From a checkpoint of a small transformer trained on Wikipedia.
Architecture: biases, tied embeddings.
Each number is 200 + 20 x the weight over the matrix's rms, rounded and kept within 0 to 999. Layers, rows and columns count from 0.

# layer 4 MLP up, 4224x704, rms 0.0253, rows 1936-1990, columns 64-127
167,199,214,189,195,217,195,176,198,239,184,232,172,210,232,227,204,183,205,231,181,189,200,196,214,180,200,161,211,202,194,229,211,216,181,215,197,180,236,218,174,163,229,200,191,182,205,223,206,179,215,182,234,184,162,182,214,214,174,174,211,219,210,185
196,197,183,188,207,207,191,177,181,206,184,213,197,164,209,197,187,220,199,218,209,196,184,206,154,182,199,168,193,197,206,202,183,188,176,240,200,190,199,204,210,204,208,208,142,198,196,205,189,204,185,198,204,174,212,193,203,189,223,229,176,196,220,219
212,202,182,187,191,212,193,204,214,217,162,228,201,194,204,184,208,195,194,170,186,181,201,165,201,173,231,210,179,195,192,207,192,192,242,196,187,222,197,213,174,167,217,192,195,179,172,194,226,205,208,251,187,200,177,215,179,205,209,167,196,191,185,209
168,188,160,217,225,207,188,181,205,184,183,203,202,152,235,196,164,210,195,203,206,179,203,193,206,187,173,193,210,143,174,187,212,221,183,173,228,224,225,177,210,223,191,186,243,193,236,192,183,208,210,224,183,218,196,185,198,168,242,204,211,194,191,184
204,187,230,205,220,198,176,215,181,176,197,195,222,209,210,209,226,192,208,200,206,212,215,183,188,212,206,195,193,187,206,225,218,209,189,219,219,190,203,181,167,230,209,185,185,186,206,178,239,190,208,201,208,165,191,215,203,185,174,218,212,200,208,209
212,189,212,182,189,209,212,209,221,245,170,212,191,241,205,196,183,219,246,184,158,197,170,194,197,204,197,208,180,197,208,219,204,195,217,188,214,201,203,209,175,195,207,197,178,206,187,203,164,197,220,232,204,202,194,190,207,235,222,206,185,200,206,242
222,190,257,151,207,189,195,206,224,180,190,227,225,233,214,203,218,190,216,193,196,174,201,206,182,240,214,218,209,164,200,211,163,207,188,180,235,190,227,169,196,255,237,211,197,231,193,197,213,186,202,197,194,198,198,207,204,218,197,189,206,212,209,204
193,166,204,220,150,188,192,220,218,189,196,227,200,200,223,192,156,177,184,242,157,184,199,198,185,161,215,202,200,179,211,217,196,246,207,207,169,186,180,178,200,230,222,207,208,191,209,235,219,213,194,199,188,191,206,212,211,180,209,187,190,193,202,174
174,192,216,160,186,226,195,191,204,203,172,229,207,192,207,203,216,207,201,250,203,207,204,200,219,181,188,213,232,229,184,194,163,203,195,245,223,223,228,210,217,216,201,211,185,207,191,190,190,206,243,223,169,183,204,221,206,183,226,190,164,188,198,229
214,166,186,230,175,207,203,167,185,176,195,264,179,195,183,202,199,215,161,185,197,197,207,197,186,174,227,193,245,182,170,221,151,198,221,190,166,200,181,214,197,219,213,188,241,157,224,197,189,146,198,200,248,202,212,180,214,189,199,226,223,201,207,224
230,198,187,198,182,207,209,215,155,184,198,217,197,236,215,224,224,190,207,161,209,219,186,184,199,152,191,209,197,169,206,207,213,198,194,209,203,171,226,199,139,208,173,168,179,182,182,216,147,196,186,193,199,235,191,192,217,204,220,225,199,192,207,195
187,214,195,208,230,216,226,201,183,205,211,203,213,225,181,187,197,196,160,200,187,223,197,236,189,205,198,213,223,206,209,204,199,199,213,186,232,262,195,228,212,220,198,218,179,211,210,183,194,169,187,191,201,216,171,183,179,222,228,188,220,190,203,190
205,207,221,201,196,196,193,194,202,178,199,207,193,226,211,187,220,192,214,190,176,218,205,171,208,196,201,239,201,190,228,181,202,197,165,196,189,234,173,232,217,217,203,217,210,207,198,200,209,214,222,193,217,194,194,202,223,204,233,179,211,185,206,204
218,200,173,184,196,226,181,219,201,210,216,173,220,175,217,194,206,172,206,197,213,215,205,185,164,227,232,233,252,179,170,189,206,222,173,189,208,209,212,207,200,214,240,203,188,218,224,181,173,204,206,233,214,194,211,220,177,164,177,184,192,190,207,222
182,175,206,191,196,211,179,210,226,206,188,189,167,149,204,191,199,219,225,215,219,186,205,186,160,214,181,230,178,170,174,229,197,207,205,218,219,207,194,187,206,192,178,173,209,224,231,190,219,218,215,185,187,186,172,187,206,211,190,203,182,195,212,191
172,141,193,198,193,198,196,209,193,190,209,206,192,216,230,196,204,205,218,185,190,213,180,171,157,175,221,178,214,183,218,196,182,190,216,175,180,189,173,217,201,233,200,186,183,198,213,192,193,213,181,166,170,194,203,186,225,190,220,261,219,180,194,219
176,231,237,211,216,203,193,198,178,182,213,189,208,205,217,206,198,218,174,230,192,229,210,155,176,204,229,222,215,149,222,169,178,237,199,199,200,171,171,185,196,218,182,191,194,195,185,176,219,170,178,192,242,205,182,171,189,192,205,207,185,207,207,252
227,171,214,176,161,199,217,196,205,190,152,173,179,209,202,188,151,186,180,216,198,196,180,138,206,174,155,151,226,210,224,164,190,195,220,206,223,218,184,215,238,249,189,220,184,185,233,176,183,236,195,221,211,211,230,177,197,217,179,256,174,171,209,258
198,191,236,209,167,209,207,200,177,167,151,184,216,200,187,193,195,229,204,205,190,180,219,204,182,222,213,211,193,215,193,228,186,188,210,226,181,231,224,200,195,231,180,190,176,185,201,192,189,175,225,221,243,185,198,181,201,236,194,205,207,202,194,212
207,211,208,212,168,212,189,215,204,188,167,239,180,174,200,220,212,200,210,224,228,223,206,168,173,185,167,183,218,210,184,203,195,215,207,229,193,163,194,222,198,197,196,237,188,188,179,210,202,195,196,222,184,218,189,178,193,168,183,206,212,191,193,192
187,153,183,208,175,199,194,217,202,220,165,177,225,229,181,198,177,193,191,184,174,170,195,195,168,206,192,214,196,172,200,216,194,172,181,198,187,209,234,203,167,193,229,160,175,192,178,192,185,202,220,195,191,254,198,181,200,216,205,204,197,203,209,217
210,168,222,224,225,189,226,193,158,188,198,203,224,214,195,200,246,209,212,229,221,208,206,176,213,223,196,232,199,207,209,175,220,197,169,211,203,212,216,206,218,219,186,216,170,212,215,161,143,168,233,210,224,231,214,200,212,210,218,237,219,206,202,214
185,177,193,194,195,191,212,198,229,205,196,188,153,196,249,183,187,222,199,206,183,188,194,205,211,171,207,215,193,190,201,218,168,201,199,188,184,191,216,228,190,183,184,178,180,182,218,171,155,205,239,183,201,216,209,214,187,192,195,197,214,172,203,207
189,203,205,194,184,237,204,180,207,187,163,230,203,186,178,212,218,221,223,227,171,195,166,181,184,202,200,225,204,173,190,177,196,170,220,221,212,194,214,168,215,199,246,216,196,187,183,199,180,186,184,208,208,232,221,214,176,177,253,213,242,203,211,225
200,202,196,196,216,221,196,208,152,194,214,185,196,202,259,194,219,198,216,204,222,202,187,167,189,196,244,221,179,183,216,189,207,226,224,187,192,232,215,221,249,205,206,192,204,202,240,202,194,233,205,196,210,191,203,163,226,210,245,207,200,160,210,197
177,207,210,217,182,192,206,211,187,199,179,211,201,223,164,175,197,178,225,219,211,228,180,181,189,191,208,174,211,201,239,204,197,188,176,176,209,208,230,192,221,189,192,225,202,191,187,199,222,172,195,212,183,193,191,181,189,197,226,178,198,168,207,215
212,182,184,214,211,205,219,187,162,237,185,193,209,189,198,205,179,192,188,188,172,162,207,217,193,206,216,210,217,187,214,199,210,220,190,214,209,210,205,171,169,200,241,173,193,198,202,226,179,193,203,208,179,225,195,207,205,190,212,213,238,220,220,208
244,161,210,226,213,217,244,201,226,230,206,189,194,196,217,179,188,218,208,197,181,204,203,219,215,220,196,186,199,185,205,205,219,205,167,189,186,196,199,211,217,241,225,159,228,211,192,169,231,146,207,205,178,189,204,228,208,253,209,250,212,186,205,194
222,237,207,156,200,214,198,181,206,228,211,194,196,174,251,188,203,201,231,170,151,161,215,206,204,216,197,227,150,188,206,195,157,205,221,211,235,194,202,203,247,182,196,192,218,220,209,242,186,210,192,200,180,222,173,200,192,191,192,209,230,199,183,218
216,177,209,212,181,222,209,191,215,192,195,196,204,217,224,193,194,212,225,199,194,191,205,203,213,197,194,185,166,222,181,195,215,183,231,172,155,238,226,218,231,231,166,176,245,206,227,151,210,197,250,157,205,212,199,194,209,192,238,195,207,164,198,150
221,171,184,212,218,208,181,176,230,230,192,209,159,212,179,235,192,172,192,202,222,213,180,152,205,207,202,195,192,213,211,224,191,218,229,191,167,238,165,205,175,241,215,187,209,244,173,238,202,177,213,195,205,198,194,200,222,174,233,194,192,162,207,181
183,190,177,203,200,212,257,191,240,189,170,205,212,190,198,179,194,196,159,184,178,187,172,183,172,177,225,198,227,154,174,188,181,248,176,198,215,208,208,212,154,205,208,178,187,202,209,218,218,221,218,163,179,218,183,234,189,224,204,179,204,199,211,200
218,224,182,191,195,187,200,202,204,210,198,235,196,179,201,164,197,181,197,171,208,225,187,215,204,203,216,208,185,219,193,198,199,196,192,195,186,184,226,190,189,174,195,198,221,205,189,185,197,166,198,168,193,180,192,178,208,192,218,231,202,180,198,198
197,192,226,197,194,207,211,217,203,218,198,244,202,214,207,190,197,227,203,201,160,220,170,208,186,161,246,190,201,175,180,216,165,183,188,179,176,177,209,198,167,181,225,219,208,192,186,218,190,192,197,177,209,172,210,174,195,164,194,205,190,193,208,184
200,217,212,190,220,188,200,199,203,169,181,183,190,188,191,172,146,153,207,191,215,190,195,209,181,220,204,198,211,221,175,217,199,207,225,206,194,197,168,193,204,221,235,181,224,197,233,182,177,202,194,186,203,196,187,160,199,198,181,223,194,194,197,230
215,189,197,195,177,208,239,188,226,198,205,186,177,193,234,159,197,197,209,191,208,180,197,205,228,194,169,199,178,201,195,189,193,188,157,217,220,216,189,200,185,206,207,197,213,250,229,226,170,185,191,209,162,186,203,208,203,200,167,220,200,200,209,213
212,195,206,177,216,215,202,188,227,209,177,163,190,192,207,191,192,200,188,193,184,207,201,194,208,215,177,221,208,192,173,206,176,203,236,163,184,189,179,200,225,215,193,165,211,230,221,197,233,189,191,182,163,163,199,190,236,229,236,237,228,166,190,238
201,197,208,205,173,190,211,205,239,221,199,211,203,239,192,163,197,176,186,184,206,145,204,211,194,205,162,194,188,222,179,209,191,222,198,200,176,189,200,207,195,209,186,208,180,196,203,211,225,152,229,197,204,204,185,198,214,252,201,193,191,211,200,223
202,189,203,188,212,237,235,206,205,253,212,209,171,185,203,178,163,200,217,183,206,184,179,216,149,196,199,179,225,196,233,215,206,194,212,216,204,225,233,191,215,192,160,227,211,216,200,181,215,221,212,190,209,186,162,199,204,224,203,209,227,223,219,207
229,224,232,183,201,203,210,202,221,223,239,210,194,208,193,220,204,152,215,210,190,231,173,198,235,198,222,174,246,210,208,215,183,183,207,212,211,210,200,217,175,171,189,193,198,205,223,201,209,212,193,183,180,209,187,199,184,158,193,178,214,182,225,202
169,191,217,167,175,178,211,218,190,188,166,185,190,218,220,168,173,203,205,237,194,180,188,214,156,237,194,206,216,172,199,186,184,189,196,199,228,215,214,192,217,225,225,202,184,194,249,220,234,214,241,209,201,213,210,195,216,182,198,204,220,166,189,207
194,180,216,176,159,196,195,184,208,198,188,199,194,166,197,182,220,173,192,168,195,179,179,226,196,234,206,192,183,198,229,207,156,183,225,221,171,183,204,197,193,218,228,213,155,209,241,185,206,194,206,208,153,202,202,207,224,167,221,194,212,193,212,207
202,176,196,184,185,207,173,208,187,196,167,183,185,201,176,195,191,152,194,168,188,218,173,174,169,191,193,196,232,196,199,176,173,193,229,195,180,208,237,187,208,196,226,162,175,188,208,211,194,203,210,221,178,223,189,188,245,229,165,222,190,171,197,220
190,184,162,193,195,193,220,218,218,197,181,206,204,189,202,199,201,184,229,201,176,194,181,189,184,221,212,199,249,178,200,212,209,222,198,184,163,228,219,184,223,184,217,175,217,233,204,199,152,174,236,231,223,203,168,193,204,225,171,211,185,208,178,201
167,191,210,184,184,205,216,217,209,202,171,208,168,209,224,188,244,203,183,202,218,226,189,216,198,229,198,201,181,200,212,213,193,167,197,206,195,219,211,181,197,218,181,226,194,214,172,201,210,193,192,211,175,183,163,201,219,191,218,228,175,236,185,190
199,187,188,211,204,177,168,204,211,195,183,178,239,208,206,196,210,210,197,181,155,179,210,188,200,220,199,214,190,184,206,198,207,204,230,205,220,245,173,271,184,188,211,206,206,196,174,210,189,206,198,184,215,200,185,186,230,238,225,201,221,192,207,219
188,204,224,175,202,195,193,219,212,222,203,209,197,234,190,198,189,153,193,190,149,212,202,176,179,249,213,226,218,204,211,197,176,222,173,183,185,165,209,192,197,207,210,239,186,189,205,223,213,227,187,171,202,189,201,206,187,168,228,215,203,173,212,221
199,184,225,188,189,198,195,228,190,210,188,232,183,209,214,205,168,205,214,233,192,159,193,209,137,185,224,202,200,179,200,193,201,203,231,202,210,179,212,218,202,213,217,188,234,192,196,192,194,205,211,204,206,201,215,202,218,210,196,201,195,198,216,203
237,193,232,195,224,192,190,225,176,223,197,196,225,206,202,174,194,195,198,197,204,225,208,199,186,172,186,167,182,189,186,224,191,191,190,215,166,214,185,194,205,207,207,179,192,197,222,200,224,177,224,200,199,201,211,226,199,210,199,197,187,200,162,219
219,200,157,158,190,207,208,193,226,175,197,219,207,188,208,208,220,188,204,228,149,188,180,198,218,245,207,169,198,194,191,206,170,202,215,176,211,206,202,189,230,198,176,218,226,214,201,202,215,217,192,233,212,165,177,174,219,188,207,201,219,230,206,213
193,185,197,215,187,194,273,215,195,225,205,182,217,198,175,183,184,154,212,152,160,204,167,197,214,196,152,205,228,190,203,203,218,187,159,200,150,246,223,236,179,193,175,174,206,248,213,176,203,162,208,208,147,202,193,157,194,201,197,194,219,170,227,184
190,217,215,175,210,197,210,201,176,199,168,225,193,196,215,190,206,212,196,200,231,197,172,194,193,203,192,193,214,166,232,203,200,197,219,179,207,195,204,223,190,198,209,175,192,181,200,175,182,206,184,204,203,205,199,204,203,221,213,231,204,171,210,245
210,209,191,186,186,206,181,193,168,225,184,200,176,212,223,191,187,204,178,170,200,206,184,224,196,209,196,210,246,190,209,183,178,171,234,247,187,201,213,223,153,192,242,202,178,204,202,227,175,202,182,201,206,191,211,181,191,158,206,193,194,210,196,213
207,204,249,167,188,203,181,176,179,157,192,220,193,216,208,160,193,220,192,213,214,212,181,189,182,171,221,196,223,169,194,194,188,187,210,246,157,205,172,188,233,187,191,149,209,198,198,192,207,204,230,199,216,196,222,182,210,200,220,205,191,163,196,236
202,189,190,214,183,210,210,207,211,172,215,201,186,183,206,178,183,201,212,206,185,175,199,191,204,224,199,181,171,195,131,204,214,191,214,195,194,239,200,183,200,212,205,182,223,178,239,199,199,190,226,181,176,204,209,187,202,209,208,222,212,154,207,155
# layer 4 MLP down (transposed), 4224x704, rms 0.0233, rows 1936-1989, columns 64-127
241,190,210,199,216,179,210,207,233,181,165,195,222,217,176,196,170,170,165,224,209,199,190,184,173,198,186,193,186,208,206,171,225,199,192,185,192,216,197,198,227,222,189,174,230,200,189,191,204,235,184,184,243,182,204,185,168,196,188,177,198,229,196,214
205,195,177,205,191,192,198,191,208,174,211,194,196,215,206,188,193,228,164,172,212,189,200,187,187,219,191,200,173,211,187,202,173,181,226,202,212,211,170,184,192,240,228,198,227,209,170,176,178,216,213,207,204,165,188,205,189,211,217,145,201,208,219,166
189,216,175,213,216,197,212,198,259,177,201,203,188,187,214,207,172,191,181,229,199,195,194,219,229,234,221,204,191,171,220,199,212,210,186,186,202,227,214,204,210,221,194,209,210,199,173,206,204,197,203,199,203,166,215,196,185,175,213,194,182,210,235,171
201,211,219,188,211,196,192,199,175,151,184,194,202,198,222,223,210,200,237,185,182,207,206,216,207,195,199,221,250,215,191,196,202,192,198,204,158,221,199,188,164,204,169,160,209,198,187,221,175,190,221,209,204,185,193,173,275,166,224,227,213,211,216,202
185,193,212,207,180,165,203,201,222,220,197,212,212,188,211,221,196,228,219,231,197,197,197,215,223,179,196,228,188,179,206,202,202,203,212,212,178,239,185,203,202,179,193,198,211,214,215,193,198,208,152,211,224,208,203,153,193,203,239,197,168,199,194,191
230,201,211,241,202,216,170,213,201,173,213,248,173,188,201,204,214,227,188,190,254,221,201,195,210,193,194,218,202,141,204,206,228,205,167,189,227,179,211,177,225,188,187,189,221,182,177,191,212,164,182,216,247,224,199,210,209,205,196,221,204,213,202,199
182,187,210,217,209,192,186,187,201,204,174,192,176,185,195,162,176,196,165,209,188,215,200,226,223,221,217,228,208,195,182,168,245,220,203,181,220,189,184,168,177,208,215,215,249,207,205,212,223,210,198,186,221,171,204,177,181,222,219,241,227,169,196,220
188,212,215,208,188,189,186,211,195,214,192,206,238,175,227,179,165,210,206,245,191,186,184,188,192,201,192,177,186,198,172,190,204,154,250,192,191,247,214,183,210,200,218,186,213,173,222,188,188,204,166,210,200,184,196,199,187,180,242,185,199,235,186,195
165,163,180,206,171,190,195,194,150,198,213,194,154,200,185,161,186,212,195,220,220,168,185,204,222,191,199,212,148,201,183,177,214,204,224,241,170,237,208,159,182,173,166,213,192,198,177,184,177,166,198,218,168,215,194,213,203,181,225,173,216,239,198,168
178,157,206,211,187,220,200,215,179,189,161,213,216,197,226,202,220,160,197,182,165,159,205,159,214,195,225,197,223,193,194,174,151,186,239,187,167,208,190,210,220,243,222,181,199,200,175,200,228,206,196,215,205,193,182,194,210,191,211,228,203,206,219,185
234,200,202,189,191,188,221,196,208,180,164,181,187,217,189,215,190,190,195,194,190,218,205,154,215,213,197,207,195,215,212,205,170,251,213,198,201,205,186,173,187,214,207,218,210,188,189,213,213,162,189,207,208,198,180,180,205,227,198,199,242,229,207,212
185,212,213,198,170,182,183,193,205,220,188,168,203,214,174,214,218,200,216,203,184,192,161,225,191,218,206,203,197,203,179,210,207,199,190,212,233,200,239,199,206,208,239,163,218,187,166,210,210,213,200,198,188,191,211,204,227,179,198,219,209,185,217,207
201,208,182,163,192,201,235,198,225,224,226,196,176,178,212,225,210,198,199,171,200,209,203,166,185,179,184,220,192,242,188,206,208,218,175,200,203,241,174,172,215,177,179,231,216,215,167,224,212,188,209,193,162,203,200,232,181,191,222,156,193,198,193,153
213,176,204,215,172,207,195,197,196,207,192,219,166,211,212,214,203,210,197,213,236,179,200,177,193,196,202,211,185,186,204,199,197,189,178,220,199,209,210,195,202,207,184,166,208,179,167,205,248,195,189,171,176,175,180,200,187,198,213,220,198,188,219,184
208,209,173,191,205,206,226,194,212,199,222,192,202,245,225,153,200,192,175,208,183,225,179,228,192,173,209,195,199,203,179,195,199,211,227,184,204,215,166,174,217,169,227,197,174,168,210,184,172,207,180,209,162,187,192,225,195,167,219,195,230,162,193,191
222,231,187,205,214,222,205,191,208,213,190,237,152,181,194,180,171,151,182,204,225,201,203,200,215,209,164,236,206,185,196,178,169,190,215,203,210,202,210,211,193,179,209,187,214,176,204,210,193,154,194,228,198,211,189,170,160,181,202,195,166,231,183,210
172,206,227,207,237,206,185,219,193,198,210,230,222,164,194,235,222,237,223,175,213,158,200,180,202,214,201,196,207,208,210,190,232,190,177,180,238,193,198,226,150,230,224,204,201,196,198,205,191,179,237,160,189,212,238,196,211,211,183,196,203,184,210,218
222,174,201,164,200,195,237,230,218,152,207,277,227,201,186,215,177,204,180,173,206,216,218,144,239,136,207,184,239,194,210,177,224,231,182,217,205,222,224,192,216,192,219,189,177,192,237,226,206,182,128,218,195,219,195,206,192,231,210,184,193,196,194,209
195,157,240,231,215,191,226,209,205,204,179,212,193,211,197,207,194,177,239,166,206,182,204,203,223,157,162,187,195,211,200,199,201,221,188,187,203,197,200,217,182,204,202,202,199,205,163,232,177,224,193,205,193,185,189,227,214,212,194,194,204,215,210,179
202,240,158,199,199,214,218,211,186,212,187,202,196,177,199,216,219,176,199,230,200,196,183,204,169,190,228,183,179,191,205,197,229,200,206,200,213,191,202,194,162,206,222,190,205,199,204,213,237,218,223,218,199,168,174,240,204,218,165,210,202,190,200,179
225,198,184,208,188,182,190,216,203,194,214,194,218,221,175,190,207,187,192,213,203,183,232,215,183,193,233,224,229,157,194,217,193,197,181,210,204,213,198,201,195,184,194,197,166,147,173,178,165,196,223,200,214,206,188,196,212,184,182,211,210,230,215,195
179,187,183,187,218,209,191,210,141,206,205,180,212,233,195,200,236,208,207,209,223,208,226,188,163,205,178,205,203,234,214,207,220,202,159,213,169,198,186,204,214,213,172,199,227,226,206,197,173,218,194,174,213,216,155,211,197,207,203,170,229,199,193,183
203,213,202,200,177,201,198,197,195,221,187,189,202,186,225,219,193,222,190,230,200,187,226,227,172,188,225,182,199,206,176,207,191,207,209,202,211,174,193,228,179,173,176,193,176,221,185,196,186,188,205,236,186,235,216,199,185,193,182,182,188,179,199,228
177,196,220,211,221,184,184,195,231,178,198,204,232,186,224,173,201,193,184,200,213,211,209,209,211,221,197,209,207,223,179,202,218,146,210,233,166,209,208,178,211,212,205,222,225,165,172,191,213,217,233,195,226,221,197,178,212,201,178,181,220,188,195,193
175,210,212,223,184,193,241,209,245,198,174,162,234,199,189,154,208,188,188,208,192,200,193,172,195,207,236,199,218,205,184,164,191,194,234,221,212,212,181,158,202,201,212,238,193,178,177,231,220,211,212,175,203,188,215,176,188,207,217,231,211,207,194,227
201,161,205,205,185,211,191,193,193,201,198,203,193,198,189,153,214,198,188,220,203,144,205,176,183,201,170,239,192,201,213,214,207,219,221,182,196,202,225,204,221,204,209,207,222,212,194,198,216,217,237,219,215,205,201,215,185,209,205,225,146,202,205,190
173,211,197,212,170,216,202,201,196,174,195,217,180,209,147,260,226,233,207,206,227,215,176,192,195,208,201,196,206,198,202,214,209,177,197,184,174,190,206,220,204,186,172,218,221,171,183,186,206,160,195,201,207,203,213,204,202,235,200,192,182,151,215,165
229,179,184,175,193,189,156,196,230,185,187,201,181,204,200,207,184,202,221,206,195,211,201,194,222,183,247,185,193,179,186,206,203,180,201,220,192,222,188,197,197,185,238,178,215,180,200,176,208,191,224,240,219,213,213,155,226,179,191,244,178,212,205,222
192,219,221,211,198,211,215,203,237,186,193,205,194,218,196,223,169,203,179,221,185,191,189,186,207,222,203,190,224,190,231,217,156,177,177,252,197,198,206,206,187,177,182,168,214,164,215,175,196,176,207,245,208,207,183,186,224,195,180,187,186,200,209,151
196,199,201,209,214,200,217,204,167,211,159,226,232,176,169,220,226,185,185,197,186,217,216,199,139,209,173,193,214,171,220,167,215,213,219,219,212,183,203,197,191,175,222,163,194,157,203,213,216,219,187,226,173,206,203,208,226,223,200,187,228,201,210,219
169,204,234,167,225,221,174,208,213,186,172,160,180,181,200,183,210,198,181,191,243,184,204,205,192,217,161,229,181,211,180,203,226,206,204,271,158,191,187,189,207,210,196,195,224,233,167,199,184,186,231,193,214,183,200,204,190,201,193,199,170,182,211,209
230,204,204,183,207,220,139,192,168,218,168,191,203,207,209,185,172,158,187,173,211,231,164,166,190,216,236,210,217,224,186,215,217,198,207,201,217,228,191,208,157,171,223,140,201,202,190,206,189,246,207,214,192,169,194,183,231,195,228,213,170,198,206,209
252,173,212,140,195,202,172,204,227,186,182,200,191,204,227,204,182,218,193,187,230,226,178,218,183,199,201,181,203,193,143,213,218,202,199,248,190,217,217,220,200,202,183,171,151,226,167,176,236,181,206,159,203,185,225,204,172,202,199,236,217,222,188,170
210,233,195,206,202,194,218,213,238,226,226,208,198,210,185,202,191,210,190,191,213,213,218,198,182,194,189,212,193,200,158,205,223,223,218,181,211,171,184,194,201,200,186,185,174,191,182,188,177,207,199,180,236,211,227,220,172,161,193,190,208,208,209,199
158,189,178,188,210,172,180,196,212,189,201,231,215,206,193,199,222,207,192,205,227,177,190,196,210,181,196,193,179,203,203,208,210,208,199,192,190,206,206,217,216,209,201,190,201,222,209,194,203,177,194,189,197,205,172,183,238,197,188,187,219,172,212,220
199,170,197,186,197,200,184,208,171,212,183,178,203,223,196,227,229,184,216,201,187,186,185,211,169,185,226,187,199,210,189,197,183,151,250,179,207,194,196,219,203,181,209,205,177,192,141,196,168,218,176,205,180,206,187,214,223,199,191,164,184,210,209,198
212,202,167,173,198,181,160,205,245,193,225,201,195,172,197,231,192,248,177,212,175,199,190,186,197,226,228,200,224,221,184,207,200,239,190,206,228,183,190,217,177,236,242,191,192,215,192,179,208,207,212,212,169,193,211,217,207,156,181,207,229,198,205,216
180,206,224,195,193,207,182,220,182,222,203,206,181,171,185,186,200,236,185,220,191,209,220,193,231,189,205,217,190,185,234,207,228,223,178,230,219,222,178,214,186,157,156,242,220,223,228,189,196,219,205,201,206,217,201,189,240,192,197,168,158,162,181,186
204,225,195,187,238,174,179,191,233,175,167,175,199,198,220,208,237,223,191,192,218,179,213,234,206,230,178,268,199,230,223,212,199,216,215,179,189,188,212,203,185,185,214,221,173,188,186,204,179,173,159,177,225,200,157,197,189,182,195,183,161,187,234,213
200,172,192,229,194,204,225,192,214,174,176,184,179,193,189,178,195,199,210,197,210,217,194,196,176,185,176,210,206,189,187,182,220,217,200,201,193,211,167,205,217,189,181,205,208,202,158,213,165,185,218,203,214,214,196,223,205,207,204,216,201,218,213,179
184,211,210,194,220,221,197,214,179,180,175,204,182,166,183,189,199,225,206,230,215,235,187,171,193,169,179,232,184,191,219,187,224,220,221,202,187,191,199,190,180,193,185,203,224,175,196,196,194,190,186,203,221,202,177,213,200,213,241,188,196,211,209,195
227,188,204,209,176,166,181,218,196,211,195,168,193,191,194,193,206,235,235,177,235,205,207,192,190,226,187,195,156,197,185,212,210,207,203,170,196,192,206,189,169,200,233,182,219,193,176,174,182,235,175,198,159,197,208,166,222,186,218,204,198,217,204,175
215,224,192,201,191,176,232,201,176,167,192,184,207,222,180,231,211,176,215,194,198,193,210,210,196,231,234,190,222,187,203,250,222,193,234,174,172,217,204,208,157,175,177,216,209,140,190,196,201,189,195,210,163,211,223,198,209,184,196,200,204,220,194,173
226,222,187,169,195,175,227,221,203,203,200,221,189,194,206,171,219,222,209,215,190,240,165,207,204,226,191,193,172,169,195,209,209,224,172,187,176,214,161,202,173,178,198,222,178,207,231,198,203,195,191,223,171,217,192,224,180,225,175,155,225,196,214,173
205,195,183,189,206,200,198,211,234,225,204,217,202,225,242,208,226,208,237,208,182,180,212,173,168,175,222,171,177,200,183,209,220,199,213,216,207,189,175,217,199,175,211,182,237,196,180,225,195,203,229,216,212,215,196,227,214,247,192,200,228,198,194,156
213,223,210,207,222,193,186,199,229,206,214,200,208,225,207,233,197,222,200,191,206,189,201,191,223,199,205,196,197,215,185,194,187,184,200,197,227,204,204,238,187,213,179,209,191,204,200,189,209,194,159,196,195,186,185,221,205,205,187,214,192,196,203,185
190,199,211,173,169,200,219,195,211,226,212,215,225,180,193,216,200,211,210,222,228,210,210,210,211,227,233,186,234,216,171,189,161,159,192,224,196,236,198,216,210,201,176,192,185,199,217,195,187,253,174,190,207,192,242,227,218,185,193,219,183,195,207,184
185,212,187,167,183,174,196,218,242,201,189,214,179,208,219,210,197,203,210,228,214,224,195,191,195,218,212,212,208,215,218,179,212,231,195,191,184,187,229,178,180,230,229,214,216,218,194,196,184,220,210,216,206,202,154,237,198,212,210,166,195,172,216,177
224,203,212,224,156,196,189,198,195,207,192,192,182,195,205,196,204,218,207,185,170,198,196,179,231,186,200,209,201,183,203,200,213,218,230,204,186,216,200,193,200,208,174,216,182,189,164,219,213,199,208,186,187,196,198,202,188,191,181,179,231,225,192,198
185,206,204,172,184,201,177,203,177,225,245,155,197,206,185,161,207,164,185,200,180,190,161,182,198,202,207,219,172,198,214,218,206,186,212,203,212,216,219,219,170,217,191,193,209,199,185,179,228,209,212,205,181,225,182,242,201,202,153,176,192,169,191,191
200,210,200,199,228,189,185,205,194,203,199,192,207,193,206,112,238,193,191,196,200,201,188,204,250,163,188,183,183,200,205,210,248,224,116,153,224,186,195,185,205,169,153,248,168,184,187,213,218,238,229,212,154,233,222,199,185,208,205,215,197,214,199,187
211,196,235,198,205,236,220,178,190,216,222,170,194,182,174,183,194,231,160,194,225,197,200,194,172,207,201,201,243,230,212,139,206,211,202,215,198,161,197,189,226,196,207,168,243,178,177,216,224,200,190,210,175,226,208,218,227,195,160,206,203,203,214,201
208,207,216,215,191,185,210,213,198,209,200,197,204,171,200,213,195,228,210,215,184,170,203,173,191,193,217,191,173,182,176,193,235,224,177,205,206,229,202,219,200,192,170,179,203,161,192,156,197,209,180,206,218,205,240,219,208,230,186,205,197,197,214,162
158,194,215,212,208,182,216,190,215,205,201,177,205,186,195,231,219,189,188,187,194,206,198,206,186,185,188,208,198,209,206,209,173,219,197,183,221,197,179,193,215,166,210,202,226,162,208,230,189,189,165,175,167,229,185,166,172,201,184,188,195,240,215,209